Each number is 200 + 30 x the weight over its row's rms, rounded and kept within 0 to 999. Layers, rows and columns count from 0. The size before them is the row's rms in percent of the matrix's.

# layer 9 MLP up, 384x192, rms 0.127, rows 63-111, columns 48-95
099,145,135,204,181,187,183,223,215,182,187,203,193,216,160,225,190,203,252,157,211,217,242,240,162,187,144,174,183,229,236,161,169,152,181,189,230,169,207,154,200,201,163,164,212,216,199,170,198
107,202,184,239,201,195,202,116,187,184,184,204,214,223,253,209,199,168,195,195,191,255,182,238,212,251,252,203,239,167,194,217,198,191,217,136,231,218,213,206,257,200,187,194,220,230,158,207,140
103,167,247,205,183,218,207,180,248,203,203,135,134,242,248,136,228,237,229,193,183,209,174,273,188,260,205,194,218,211,226,177,182,193,200,189,265,242,202,249,212,168,219,244,200,138,212,154,223
101,214,162,235,213,240,230,184,145,207,226,166,216,171,198,181,163,235,184,214,191,180,180,146,193,174,226,163,197,206,216,222,177,152,253,161,138,177,265,221,221,160,283,264,234,181,235,185,156
100,200,207,204,191,210,153,162,122,145,195,197,207,194,163,170,220,197,232,185,129,160,183,167,211,130,217,207,221,191,194,189,241,184,197,192,179,212,193,209,197,216,200,140,166,159,183,223,211
098,182,232,223,164,217,146,189,242,210,174,174,206,179,237,192,182,187,211,222,198,211,169,201,170,168,239,197,161,213,208,140,211,167,159,196,200,163,204,238,173,228,143,231,190,83,191,206,204
097,208,195,153,228,198,252,190,185,159,218,198,190,188,171,230,188,208,202,255,216,135,243,212,227,161,160,236,188,187,250,204,160,229,196,180,179,194,155,187,193,196,200,213,224,184,172,165,188
105,208,180,170,187,219,187,183,171,228,153,186,201,242,147,166,250,207,215,173,214,241,233,210,201,240,232,180,169,207,168,225,216,239,241,159,204,190,250,164,166,244,178,201,208,235,188,193,221
105,255,212,212,211,207,162,244,188,135,166,157,148,200,190,191,223,207,200,219,227,198,177,192,197,179,194,163,219,217,188,136,199,236,212,235,172,214,218,172,216,215,215,169,169,173,259,194,214
100,175,226,206,231,160,218,187,173,189,216,196,190,160,192,176,194,230,220,229,202,222,249,224,227,199,203,188,217,193,217,190,134,211,211,223,219,150,197,258,142,194,189,186,186,197,188,200,139
102,230,185,191,164,154,197,249,235,121,197,214,146,158,206,189,231,172,208,206,160,200,173,225,165,246,234,160,227,214,153,167,166,187,185,164,198,256,255,233,218,194,207,164,178,182,154,232,179
098,180,168,191,266,240,195,172,202,164,230,210,218,179,223,217,231,224,182,204,181,214,150,139,253,181,192,174,189,240,224,229,274,181,225,224,277,228,183,153,223,233,226,209,210,249,227,221,206
097,178,211,229,183,186,208,244,239,163,202,162,190,183,174,227,196,186,230,213,148,216,170,211,172,157,200,182,232,205,200,185,228,206,186,170,197,253,195,182,226,194,251,223,192,216,198,255,251
094,208,224,197,146,202,189,194,189,151,226,212,196,193,180,147,272,174,246,199,201,253,180,253,233,232,191,245,200,220,196,220,192,231,185,161,203,225,213,234,241,169,185,202,235,176,222,223,186
102,234,208,245,164,210,193,243,204,251,209,195,189,183,223,176,185,187,230,203,233,230,206,167,237,234,178,235,155,158,167,233,238,192,236,253,161,235,190,140,178,164,179,179,230,199,189,154,134
104,156,183,192,218,228,177,209,179,231,195,189,225,165,194,235,254,201,235,210,199,160,175,211,193,204,191,226,199,234,173,196,206,168,196,194,262,206,197,201,197,117,168,237,251,160,188,169,209
096,138,246,155,170,192,177,212,226,215,182,179,178,231,186,121,127,213,253,183,173,186,238,200,177,131,210,179,171,271,158,173,248,214,157,180,219,129,160,220,224,179,224,193,236,232,199,158,198
097,240,145,211,194,160,209,191,225,229,206,203,167,243,140,192,175,164,189,214,246,225,152,170,195,233,218,201,246,189,241,198,193,160,163,202,151,269,236,244,176,203,182,189,187,196,196,208,190
103,215,214,229,176,189,248,176,145,217,201,195,203,214,217,221,226,211,218,254,185,239,185,209,193,191,200,141,186,213,176,180,190,133,169,232,217,220,264,192,217,216,215,243,212,235,209,198,169
100,210,209,193,212,157,240,173,243,254,190,176,189,227,183,170,222,213,154,111,199,245,225,163,189,240,245,210,209,209,184,176,176,248,209,198,192,157,200,184,184,210,190,253,275,174,222,243,196
107,200,182,177,206,220,195,174,173,225,216,240,195,235,191,191,216,147,228,208,208,221,202,198,175,202,234,207,173,206,158,233,206,238,196,227,182,215,206,205,218,176,186,227,165,208,203,222,210
097,185,202,205,222,195,186,122,164,164,227,225,233,174,238,221,237,190,247,242,201,177,185,178,217,176,224,178,225,239,210,191,176,193,165,177,225,189,259,183,166,204,204,254,211,229,158,194,204
097,266,205,160,195,186,176,215,227,182,211,202,234,222,246,215,196,178,201,171,223,193,173,226,223,197,168,222,232,235,208,202,195,211,148,159,181,209,167,147,177,223,211,179,224,214,222,294,228
109,224,195,223,187,212,165,239,188,232,184,225,242,221,150,238,239,120,227,195,234,171,188,205,259,165,169,202,139,190,177,199,154,204,175,179,225,199,185,161,211,214,239,239,203,217,187,251,242
097,188,211,196,252,189,189,185,171,179,175,219,211,240,200,198,221,281,178,229,226,194,199,136,177,204,268,170,171,222,165,179,230,184,222,174,202,180,228,212,196,165,203,199,165,192,163,211,171
101,226,237,191,194,161,197,179,203,190,220,188,265,141,171,226,146,216,213,166,297,189,232,209,231,162,206,258,176,175,201,194,186,243,203,259,188,194,185,223,206,190,195,223,216,231,152,178,209
092,170,205,199,215,169,186,183,189,213,166,209,193,204,181,159,149,220,194,190,164,218,175,235,216,195,208,272,175,194,205,187,172,185,196,249,182,237,163,175,190,185,216,240,173,130,201,201,193
106,178,200,189,230,182,193,195,175,306,206,193,234,195,178,214,194,234,256,158,235,182,220,231,206,235,211,216,169,178,197,248,238,151,231,208,185,247,222,202,223,153,171,259,214,190,212,175,153
098,163,190,203,219,221,215,187,210,191,191,181,200,184,168,178,199,189,210,208,201,242,196,181,159,174,159,174,207,199,240,124,165,132,190,167,241,228,196,212,185,206,212,222,179,187,217,178,175
107,239,229,215,223,229,237,164,179,194,217,202,174,195,195,158,234,236,193,126,203,223,227,169,254,152,166,201,237,219,215,161,218,230,219,163,203,139,254,224,203,222,196,218,192,208,231,213,185
095,218,216,203,201,202,186,191,194,247,156,176,221,212,195,269,216,212,197,207,208,201,213,155,168,237,165,217,240,196,185,157,243,238,214,274,211,161,188,235,214,167,199,214,166,221,167,197,84
098,175,179,185,233,213,159,207,187,199,243,175,219,201,203,195,191,188,200,226,219,151,184,229,198,154,201,234,212,182,239,217,226,166,208,143,217,172,166,220,222,188,217,167,214,151,160,170,205
096,215,231,193,201,239,226,199,212,213,253,233,166,183,170,203,194,177,195,141,191,259,160,207,203,176,129,223,213,244,190,223,237,259,219,151,190,190,186,195,198,239,181,179,179,237,262,198,148
097,172,164,208,230,263,203,209,232,180,184,183,207,248,232,179,189,211,223,184,215,198,235,215,232,244,285,200,194,219,195,212,182,173,184,242,209,208,185,185,239,187,188,217,194,151,161,197,183
101,235,240,183,222,203,163,210,205,239,214,209,198,269,140,208,208,204,124,219,263,196,169,223,203,245,232,163,186,185,203,231,197,195,199,160,240,174,187,188,183,152,232,199,218,214,170,198,123
096,216,189,206,228,189,171,162,260,211,192,188,178,184,194,176,241,218,210,158,202,195,206,148,139,166,269,206,209,249,149,196,138,232,193,181,221,213,143,227,180,190,266,194,198,207,160,187,237
103,190,170,207,260,172,215,215,194,164,188,185,187,191,228,171,228,201,222,171,118,175,166,195,188,159,158,173,217,186,206,163,186,173,125,213,192,190,168,210,169,203,184,207,197,208,196,166,226
094,204,170,154,166,194,160,243,141,199,226,241,231,187,167,189,163,203,233,214,261,172,173,227,213,217,240,201,216,168,183,199,236,192,172,218,175,178,214,215,144,190,225,236,166,201,151,175,174
107,186,186,201,223,217,222,186,173,223,166,166,280,207,206,265,198,191,206,185,180,153,229,197,207,186,202,223,161,152,212,236,257,198,227,183,199,214,219,184,182,181,256,227,242,232,232,219,241
092,197,181,186,190,248,182,223,257,185,181,202,257,202,187,171,204,199,200,155,258,189,210,203,192,182,162,182,240,162,209,160,255,240,178,206,198,206,198,216,176,217,186,231,207,211,158,260,231
099,153,231,217,185,191,238,265,194,214,169,270,220,194,196,154,153,175,207,203,168,197,222,190,187,205,245,209,242,168,221,172,234,200,186,216,197,160,225,205,174,197,214,175,192,201,185,202,199
104,192,148,198,258,154,172,167,233,143,212,204,246,154,210,164,232,158,222,217,253,168,167,222,167,188,206,204,220,213,244,166,157,157,228,239,186,177,178,183,255,146,248,183,196,215,182,217,208
099,195,184,190,184,203,244,214,283,172,186,192,171,200,116,189,189,201,214,201,193,195,186,244,204,173,249,157,181,195,190,184,163,155,159,201,234,259,200,208,181,220,196,184,195,227,179,204,229
098,222,190,196,172,267,220,272,160,194,184,204,216,203,207,186,188,193,164,220,257,186,202,147,229,188,184,175,145,201,251,225,206,212,150,136,175,226,210,208,209,183,156,212,129,233,177,157,201
103,221,191,216,166,176,228,196,196,125,194,216,192,181,225,221,202,141,255,206,244,153,223,227,183,186,185,197,196,226,233,179,188,212,179,166,185,208,205,162,202,257,227,164,189,212,198,263,181
103,175,203,217,155,162,224,174,162,208,180,211,209,164,184,255,176,177,218,146,235,223,239,182,159,205,233,174,170,195,233,205,213,130,184,238,197,209,154,176,228,163,213,235,202,251,192,168,185
103,186,194,176,211,190,205,180,165,200,212,274,235,129,233,196,224,221,137,172,129,170,218,171,222,179,208,164,186,179,218,174,254,205,199,165,206,189,182,169,193,193,187,226,230,254,199,177,182
099,181,165,173,176,232,173,193,227,179,211,193,194,188,238,195,201,191,227,216,218,237,220,211,200,228,238,208,192,167,266,169,186,229,218,199,221,202,204,195,233,206,204,206,192,147,131,230,214
106,246,192,219,234,176,173,205,202,240,167,203,170,237,206,191,211,184,176,197,208,197,238,211,236,206,162,191,240,142,220,202,252,211,178,203,179,214,177,180,182,220,214,191,242,202,182,208,162
# layer 9 MLP down (transposed), 384x192, rms 0.116, rows 63-110, columns 48-95
101,178,254,208,188,214,176,199,186,252,171,162,225,189,221,188,196,223,211,235,186,214,151,206,185,191,195,198,228,170,201,221,172,220,163,148,204,205,232,208,169,208,190,241,159,185,192,214,200
104,182,233,209,187,163,175,165,239,200,200,212,234,182,212,230,212,132,145,219,233,227,208,205,158,194,195,180,226,166,174,205,237,224,211,216,172,171,175,237,213,231,139,140,199,207,201,244,186
101,188,163,206,204,240,189,259,171,216,224,199,189,210,196,207,181,204,203,207,235,180,224,187,212,223,203,220,146,230,138,181,195,201,187,153,196,235,275,172,251,249,131,233,177,220,188,180,163
102,235,165,194,224,178,219,213,194,226,250,178,186,172,165,180,170,172,260,198,182,155,179,160,160,157,243,200,212,173,198,170,154,196,243,149,175,171,229,231,176,182,178,227,178,224,242,204,169
101,195,229,219,190,197,184,144,212,179,167,178,160,231,221,212,218,215,191,250,182,215,182,205,176,223,207,158,207,220,178,179,165,179,212,208,178,211,190,145,184,201,222,195,197,190,226,150,173
101,184,165,213,182,181,191,209,214,222,132,195,209,158,201,203,148,215,233,192,223,174,191,199,184,205,239,161,243,226,171,218,213,191,188,198,150,199,195,227,185,218,204,229,200,240,171,220,188
095,229,213,162,207,230,195,172,242,200,166,199,205,219,178,191,191,199,236,226,184,255,193,190,175,228,187,175,201,208,187,194,161,200,208,201,210,236,206,190,207,189,233,219,201,211,186,238,120
104,157,247,159,146,186,223,256,196,214,249,234,220,227,209,235,203,116,160,232,167,269,187,170,130,198,164,199,182,230,158,227,216,253,205,168,202,243,238,219,201,154,182,214,201,214,223,173,213
105,169,175,160,138,215,190,250,207,159,171,176,174,143,148,234,224,178,216,191,192,189,171,203,233,212,226,163,213,141,228,157,166,183,174,196,239,209,192,175,248,184,112,199,188,182,239,249,201
103,220,179,214,240,214,203,201,156,232,158,196,209,201,174,167,165,192,195,199,275,211,250,183,219,214,246,182,189,198,199,214,175,161,224,247,198,193,217,206,176,190,221,167,258,193,264,204,241
103,213,228,226,218,141,217,156,227,202,154,201,179,194,198,251,174,219,241,219,141,209,233,179,232,258,170,159,190,233,248,198,203,238,210,184,245,218,197,163,204,151,197,168,179,184,199,235,178
099,186,197,174,158,244,214,181,212,176,274,201,197,200,157,211,199,187,232,175,186,200,160,211,201,169,170,211,166,177,201,274,157,232,178,162,224,204,190,197,164,184,224,237,195,178,188,165,221
095,193,184,218,163,191,172,197,236,213,225,189,191,209,197,228,171,214,149,208,177,221,178,170,163,208,157,205,181,225,189,160,237,192,173,190,216,225,176,229,247,200,214,212,219,181,179,227,189
093,209,206,186,236,243,241,164,183,231,189,191,186,246,205,193,195,205,211,197,226,227,161,173,106,233,201,210,199,196,225,232,155,208,134,243,146,204,221,263,188,191,188,196,175,171,169,238,148
098,211,190,187,229,219,169,283,187,259,292,238,188,223,172,169,193,217,198,196,176,213,190,126,236,196,146,183,198,192,180,237,177,214,214,231,175,230,212,176,191,217,178,205,178,200,190,222,199
102,211,196,207,207,213,206,191,167,175,194,190,175,207,227,202,192,201,162,196,179,266,179,226,177,197,188,252,216,215,231,156,269,183,247,178,170,204,232,205,197,159,219,150,169,226,193,195,178
098,187,231,223,221,172,224,242,207,175,254,179,154,191,198,212,208,110,186,217,163,186,245,161,267,141,176,263,249,229,215,158,217,218,224,187,253,170,213,168,206,212,225,164,290,167,213,169,205
099,200,212,217,195,173,195,199,175,195,137,229,250,215,225,130,189,187,158,217,221,183,202,198,222,258,150,177,186,149,217,202,191,169,253,210,198,199,205,176,233,192,168,223,200,137,200,186,162
102,218,177,180,198,182,235,194,209,177,215,209,158,136,231,192,211,196,226,185,267,188,161,134,177,121,139,169,235,191,156,195,194,181,214,179,211,195,182,213,221,226,222,179,230,213,217,196,173
100,202,196,216,178,184,189,187,186,187,229,188,199,221,175,167,204,148,213,140,257,175,179,175,175,193,237,222,221,144,237,189,172,234,186,219,213,221,229,159,183,203,167,235,181,184,205,196,222
107,216,170,168,212,195,190,194,248,147,196,150,190,219,206,223,175,208,216,212,203,226,218,201,217,182,219,211,224,183,190,189,208,252,215,235,200,255,198,167,200,198,140,220,146,250,160,199,180
096,187,209,191,148,263,186,177,175,164,191,145,221,173,221,195,200,220,139,163,206,168,187,213,205,202,145,190,178,161,202,218,174,229,187,217,211,152,210,215,176,186,163,180,181,183,260,184,180
096,151,196,204,213,173,222,180,176,204,148,198,171,220,184,179,211,178,230,228,192,252,261,219,175,195,223,193,161,224,200,213,134,219,243,212,177,149,181,160,203,154,192,153,175,231,156,192,153
111,156,176,203,177,236,139,221,147,222,238,225,232,180,182,205,236,155,214,154,159,147,213,217,236,186,163,237,183,146,166,238,215,233,168,238,170,241,164,232,259,194,213,188,231,209,186,204,197
100,214,229,229,240,138,198,185,212,178,258,184,204,236,199,233,196,199,237,166,232,176,220,167,240,186,219,189,227,187,182,222,249,238,235,207,219,223,166,193,207,193,156,183,201,220,200,190,223
098,231,203,199,178,172,149,190,202,218,209,212,182,191,213,216,168,201,206,260,225,190,207,178,161,232,171,157,177,143,183,219,155,231,139,207,200,206,212,270,178,168,187,219,193,247,234,136,156
094,162,125,144,190,186,205,197,146,214,219,191,206,209,239,210,206,201,219,238,205,219,156,192,162,174,150,207,182,183,226,195,155,222,192,197,230,239,223,222,231,223,189,181,205,154,256,183,198
101,237,205,198,225,210,234,181,190,185,187,203,189,237,213,204,212,144,192,183,157,204,200,218,203,147,208,211,216,241,214,220,211,217,236,245,188,177,218,243,180,176,214,172,210,224,236,165,204
098,197,164,235,209,198,217,220,193,229,130,203,211,209,183,203,191,178,192,242,167,188,197,191,187,195,200,181,147,173,153,166,228,182,217,210,246,129,229,253,202,171,218,245,198,228,177,170,162
107,209,219,182,207,189,228,182,214,194,186,181,206,140,178,178,167,180,181,210,163,158,130,198,220,223,196,125,198,227,240,219,196,181,226,165,209,173,241,168,240,215,239,169,158,212,209,178,182
106,236,223,201,228,226,161,180,211,221,233,181,174,204,210,237,218,173,190,199,180,148,175,204,205,173,212,240,162,199,183,231,205,225,208,217,219,175,222,238,217,257,220,189,135,183,229,232,185
099,197,158,203,207,218,179,184,223,172,241,213,229,200,215,218,223,199,173,186,171,184,221,220,220,209,202,203,159,169,198,207,207,173,178,112,272,139,177,255,203,186,191,162,246,206,191,210,205
096,207,199,193,166,206,203,184,230,197,238,237,188,209,218,206,186,158,251,198,176,205,253,218,113,216,216,179,213,180,257,246,217,155,185,154,180,165,214,210,187,160,147,199,240,209,198,191,209
096,200,174,250,180,238,216,289,206,208,153,183,203,194,188,185,143,232,214,191,174,234,183,214,187,214,136,176,180,190,181,164,193,189,183,202,140,176,191,237,197,213,162,201,199,220,183,215,142
101,200,190,210,164,196,178,202,201,169,147,252,211,223,188,183,150,223,220,221,216,179,236,237,190,193,197,225,224,182,193,142,221,210,193,172,195,193,193,191,235,179,199,210,207,136,208,197,205
097,235,226,143,213,191,183,196,233,154,178,209,206,160,191,177,183,258,201,217,187,202,161,135,228,192,168,253,203,218,187,219,200,207,200,221,234,209,172,236,172,177,182,162,200,186,170,154,195
102,255,210,202,162,207,177,186,194,209,200,223,211,171,240,182,221,212,231,244,192,241,230,213,218,244,192,256,151,221,202,260,217,225,173,180,267,148,218,214,233,217,230,162,264,249,161,179,216
096,205,187,79,205,199,222,232,210,178,279,222,176,181,169,196,190,185,171,209,208,179,167,241,199,186,231,228,222,201,189,184,186,250,176,257,192,192,182,181,154,199,154,256,143,215,224,140,211
103,230,193,191,217,170,164,168,181,245,240,181,147,184,187,189,184,181,193,169,207,150,206,209,206,145,168,198,172,256,193,186,215,197,231,230,197,253,181,202,183,176,234,145,182,203,230,248,168
098,174,144,245,237,188,232,178,197,230,186,230,237,227,208,166,247,201,264,197,257,161,207,237,198,207,232,217,161,203,222,186,210,181,131,213,160,225,150,225,172,132,153,231,198,190,200,178,194
096,211,211,151,193,128,189,217,198,211,215,199,197,208,214,192,210,156,197,248,137,212,226,224,213,222,198,167,190,217,217,266,186,180,158,205,257,170,239,143,161,227,185,202,219,191,212,204,225
100,169,256,231,196,207,139,237,192,182,262,179,234,237,217,191,180,177,145,177,271,232,235,182,166,205,210,191,229,199,237,185,190,241,175,184,239,150,245,233,162,237,165,165,201,168,210,228,219
100,189,206,249,239,219,188,145,193,199,152,170,194,120,244,244,189,206,200,232,185,181,237,228,221,266,264,135,181,191,131,227,241,203,230,200,210,249,194,251,173,235,285,217,242,167,165,219,228
097,200,212,221,165,228,223,190,242,207,146,215,182,182,219,259,191,210,164,181,199,245,157,195,196,174,241,247,187,217,181,198,205,168,242,194,232,225,183,201,182,169,169,260,197,168,238,215,222
101,176,190,213,233,189,199,173,165,225,177,232,186,198,171,259,213,148,169,192,209,212,244,243,174,176,198,204,196,241,230,222,234,241,167,181,145,187,210,215,184,196,176,185,230,217,179,232,171
099,200,234,167,222,244,180,262,212,208,182,220,168,193,235,172,219,181,213,213,227,204,156,227,205,183,227,259,208,189,220,192,188,214,196,227,171,216,243,208,234,206,226,170,148,224,232,250,220
104,209,193,190,204,162,168,149,157,216,141,259,244,181,234,197,196,222,168,233,250,195,177,201,191,213,188,242,178,143,215,193,195,172,203,183,204,187,179,212,206,202,184,191,238,177,187,196,190
099,229,256,203,205,201,205,195,190,165,165,265,248,218,235,189,183,287,224,179,234,201,261,158,220,206,164,145,160,200,193,224,236,196,183,240,249,246,184,242,218,177,272,200,183,212,246,205,185
# layer 9 MLP gate, 384x192, rms 0.132, rows 64-111, columns 48-95
102,194,204,206,176,205,205,186,250,216,194,202,131,230,173,178,213,169,167,201,202,246,204,219,235,180,231,213,196,197,186,231,200,234,223,250,201,206,220,268,184,257,159,160,150,244,226,170,231
100,176,217,216,142,228,199,200,165,134,189,225,185,226,213,182,207,174,206,241,200,239,166,270,214,222,255,224,242,260,226,226,220,177,224,187,206,197,181,151,220,209,222,158,198,207,185,189,191
104,256,246,206,238,141,175,224,237,198,209,206,197,205,181,177,187,159,215,169,236,208,209,171,169,203,189,179,218,214,232,168,193,225,146,178,174,186,238,179,143,188,137,185,189,239,238,222,182
101,231,234,213,271,179,230,193,178,189,202,189,168,159,141,175,202,208,228,198,201,196,200,168,137,190,191,141,219,144,212,201,155,154,168,199,175,177,177,216,197,226,173,215,193,200,179,230,203
099,179,198,224,236,179,261,239,148,176,188,249,175,209,174,214,239,200,167,171,188,171,190,163,152,237,147,174,190,168,227,185,179,226,221,223,241,206,201,202,189,180,191,173,230,202,213,247,208
098,202,224,228,183,238,212,150,183,188,194,263,228,230,203,200,217,184,265,159,191,137,198,210,258,175,221,228,186,211,203,175,187,184,173,153,210,187,225,149,186,195,192,193,217,182,218,217,198
104,201,147,243,204,210,233,221,282,189,196,213,154,224,205,253,190,169,166,262,196,217,239,165,215,184,185,194,196,178,234,199,187,148,200,152,169,181,191,247,209,188,141,184,210,162,221,191,207
100,230,225,196,221,225,187,171,168,213,198,173,180,193,175,182,195,153,164,217,240,214,150,201,256,187,179,253,172,198,198,226,177,210,195,242,108,179,216,203,188,201,178,224,223,191,171,259,234
102,204,211,198,214,270,180,251,171,224,183,235,189,175,235,189,213,177,217,196,119,204,182,235,206,167,228,249,152,211,201,219,199,147,210,146,206,210,223,213,200,162,264,158,208,194,220,179,247
100,180,208,205,175,188,200,242,207,167,183,225,219,201,270,205,187,186,203,311,193,191,169,234,169,221,189,202,189,204,172,213,229,237,198,216,218,220,233,145,225,141,261,236,246,161,191,243,231
102,205,183,230,267,170,244,178,222,177,166,231,187,204,225,206,217,246,213,189,227,240,197,230,226,201,186,237,248,207,202,202,121,159,241,201,217,116,173,184,211,202,207,160,266,190,235,216,211
096,254,188,216,238,229,179,209,219,207,233,122,210,173,224,219,190,191,188,267,129,213,183,242,125,209,248,226,222,199,194,160,214,225,192,168,158,235,186,196,229,203,241,207,210,238,195,158,279
088,235,176,198,205,181,224,201,205,175,148,220,142,214,202,212,219,231,191,247,248,199,183,198,245,137,184,200,199,227,171,229,210,253,184,230,196,191,165,195,198,235,219,220,172,211,161,216,207
103,180,233,187,198,195,207,220,191,216,266,217,229,188,152,198,235,205,159,181,183,189,237,212,209,212,226,198,164,194,237,214,234,218,159,208,250,263,176,217,205,208,162,191,209,171,207,187,244
106,279,198,222,234,175,241,202,169,196,210,208,232,234,209,278,146,197,162,207,229,225,249,203,236,220,198,166,203,190,163,206,172,190,215,205,224,179,154,199,194,193,225,217,206,216,179,189,213
099,256,139,187,184,267,206,233,210,215,175,201,201,206,126,182,222,242,175,195,243,190,181,187,198,209,205,182,220,223,159,206,185,215,193,227,227,238,205,226,188,269,160,160,126,199,246,204,221
100,233,173,222,198,183,185,165,194,238,175,190,213,188,166,164,191,185,209,230,202,197,201,203,238,165,198,189,251,199,266,223,110,199,180,202,172,168,226,206,205,224,156,213,205,226,173,160,179
102,243,163,154,240,123,222,253,200,166,182,180,187,219,237,168,237,184,223,193,210,205,239,241,176,182,228,224,195,224,175,241,198,231,194,252,196,215,183,208,162,213,205,203,209,248,165,222,138
099,237,218,249,227,202,212,209,211,255,174,198,178,166,161,202,154,213,201,192,203,112,236,203,176,192,155,229,242,184,198,227,227,194,226,202,209,210,230,179,184,199,183,243,179,271,207,231,185
110,191,248,205,172,245,240,180,184,154,225,179,205,187,172,232,150,211,163,189,182,195,208,248,167,248,202,265,217,215,232,204,253,222,174,150,181,209,234,184,189,182,221,168,155,264,262,154,224
093,175,188,257,229,203,207,245,230,191,214,177,145,190,179,217,158,224,215,119,126,222,163,220,141,188,190,208,193,148,213,184,222,178,212,196,188,215,195,249,256,174,197,218,191,184,228,170,238
096,229,235,204,219,169,149,232,173,196,172,174,276,180,206,206,171,205,193,182,213,201,203,247,261,204,174,210,208,214,179,211,161,265,191,287,249,187,195,202,182,181,195,265,189,143,153,137,182
103,202,133,198,209,186,255,175,228,210,177,236,177,167,197,222,196,218,190,205,195,188,196,229,161,213,218,195,196,180,193,183,232,197,214,236,213,158,166,153,223,254,175,181,167,176,227,220,215
099,182,200,221,176,225,192,193,171,245,238,229,229,247,203,160,186,231,181,264,182,183,213,199,176,202,239,207,134,209,189,135,186,181,161,161,160,170,200,169,225,209,245,171,193,153,251,185,148
105,203,199,199,191,228,218,197,160,179,176,189,245,184,202,217,187,226,251,177,246,162,171,235,227,151,203,225,228,116,205,174,240,200,224,184,155,170,206,249,179,161,219,169,203,151,198,200,183
090,192,212,212,180,284,168,189,249,182,219,172,200,187,219,179,139,234,238,209,192,207,201,173,208,138,286,187,212,212,229,215,171,226,198,182,218,194,181,209,205,229,209,240,191,235,146,162,134
102,248,282,205,193,198,192,237,211,137,178,245,125,240,177,181,189,194,175,192,226,176,229,228,188,175,202,221,256,215,231,161,186,189,199,226,166,155,206,166,182,217,185,193,143,211,200,175,155
103,184,211,247,181,282,175,194,174,201,211,150,181,205,209,201,190,221,179,212,123,174,211,216,194,195,176,210,196,226,179,188,183,218,214,189,231,210,230,167,221,150,184,172,146,221,169,140,207
105,202,209,175,223,255,273,195,145,167,196,225,145,219,181,124,149,220,197,183,194,252,191,195,187,171,212,201,133,288,207,218,207,195,204,237,186,209,212,167,209,254,156,204,164,248,212,175,154
104,222,216,197,151,221,245,201,187,189,204,249,201,181,162,195,138,216,203,251,213,162,172,262,200,181,237,230,200,192,194,258,169,212,167,185,195,194,197,215,166,199,237,221,183,194,216,215,253
097,214,197,208,200,197,218,218,176,170,210,186,181,163,207,141,196,195,221,204,196,246,250,172,226,198,204,212,152,171,211,187,203,179,185,196,208,258,226,290,209,201,169,267,180,178,232,171,163
095,222,176,199,185,208,221,248,185,254,177,188,166,197,195,196,197,186,225,198,212,147,261,238,213,207,207,162,281,223,188,132,201,179,221,209,262,169,181,196,235,225,213,192,213,197,251,229,230
095,180,182,196,274,174,252,208,188,194,186,179,263,207,199,186,243,209,181,155,214,148,182,245,206,219,224,183,178,189,222,200,210,151,136,217,216,226,188,176,264,196,184,229,212,203,154,238,235
098,218,186,177,206,126,201,218,163,232,194,200,170,189,188,200,176,198,172,224,200,253,186,201,196,207,181,218,156,177,195,216,220,160,286,209,245,148,183,258,272,185,237,214,163,200,244,222,194
094,211,280,220,182,215,250,213,197,203,187,231,232,203,183,186,209,174,181,179,170,167,188,237,193,196,195,192,255,211,181,193,153,209,182,98,248,181,214,225,154,236,229,183,207,241,233,237,254
107,190,227,199,180,172,223,194,182,228,167,210,180,203,153,184,180,233,179,197,262,203,220,190,189,201,177,211,214,171,200,254,196,233,181,219,146,248,223,221,156,217,218,191,206,245,250,241,177
088,231,247,229,215,209,242,259,227,219,177,209,177,234,219,187,214,222,148,163,285,156,179,200,208,190,183,186,198,192,210,214,240,192,180,196,158,226,221,212,185,242,180,238,207,219,188,227,186
108,244,222,160,196,226,203,224,250,221,218,162,224,155,213,221,200,226,163,172,188,159,227,185,186,223,230,220,188,195,243,179,226,162,192,194,203,254,204,160,173,137,209,199,180,207,213,268,206
100,206,206,178,206,200,172,197,212,229,226,202,213,221,159,187,203,170,174,233,148,188,123,215,181,174,208,215,174,158,162,175,171,226,152,149,163,246,170,247,168,215,205,141,206,231,218,226,254
096,225,218,191,239,205,222,190,228,243,196,213,219,195,181,212,168,195,201,210,186,186,190,198,182,218,189,202,121,135,186,215,222,226,243,248,211,182,207,192,193,148,212,209,211,185,193,208,213
095,189,165,194,261,192,219,224,169,226,231,181,208,238,197,145,188,201,200,144,215,179,194,174,213,148,184,196,195,189,214,205,191,202,196,233,174,174,174,186,169,199,173,185,167,167,178,228,210
103,173,217,246,188,138,206,195,211,162,245,191,166,171,175,236,139,200,204,152,253,172,202,149,200,196,137,227,184,191,227,218,166,218,163,219,188,205,201,182,185,176,192,207,197,185,223,240,224
106,228,191,225,159,220,250,235,168,245,183,178,200,216,219,173,178,237,148,222,207,190,183,272,235,171,257,219,181,225,139,223,252,194,215,252,171,156,167,194,239,212,206,184,146,172,199,204,227
100,247,248,205,205,209,252,238,161,253,225,276,234,196,228,200,168,237,223,175,155,161,221,157,231,176,222,175,231,167,223,218,208,116,225,151,194,144,240,259,193,188,212,252,276,203,269,147,185
110,235,168,167,231,187,211,199,192,208,182,208,209,239,192,215,220,185,192,227,179,207,178,222,215,185,211,181,252,204,142,261,234,238,233,169,250,212,236,283,248,247,254,206,212,213,197,201,245
103,209,191,159,231,225,194,174,149,193,164,242,219,147,199,238,246,220,204,217,197,154,199,210,150,207,183,221,142,227,256,182,203,159,165,171,234,160,200,239,192,182,273,224,214,266,158,240,155
098,228,169,242,212,211,121,207,193,263,194,219,248,203,161,174,205,215,174,216,202,162,191,203,172,177,237,190,153,190,257,247,226,181,144,245,223,137,167,214,171,197,207,217,192,256,195,173,202
109,220,203,175,179,229,223,219,219,262,238,163,184,149,222,217,180,213,146,178,222,199,199,242,240,200,165,240,222,195,210,225,201,264,181,238,202,248,216,233,173,219,238,202,231,196,115,148,172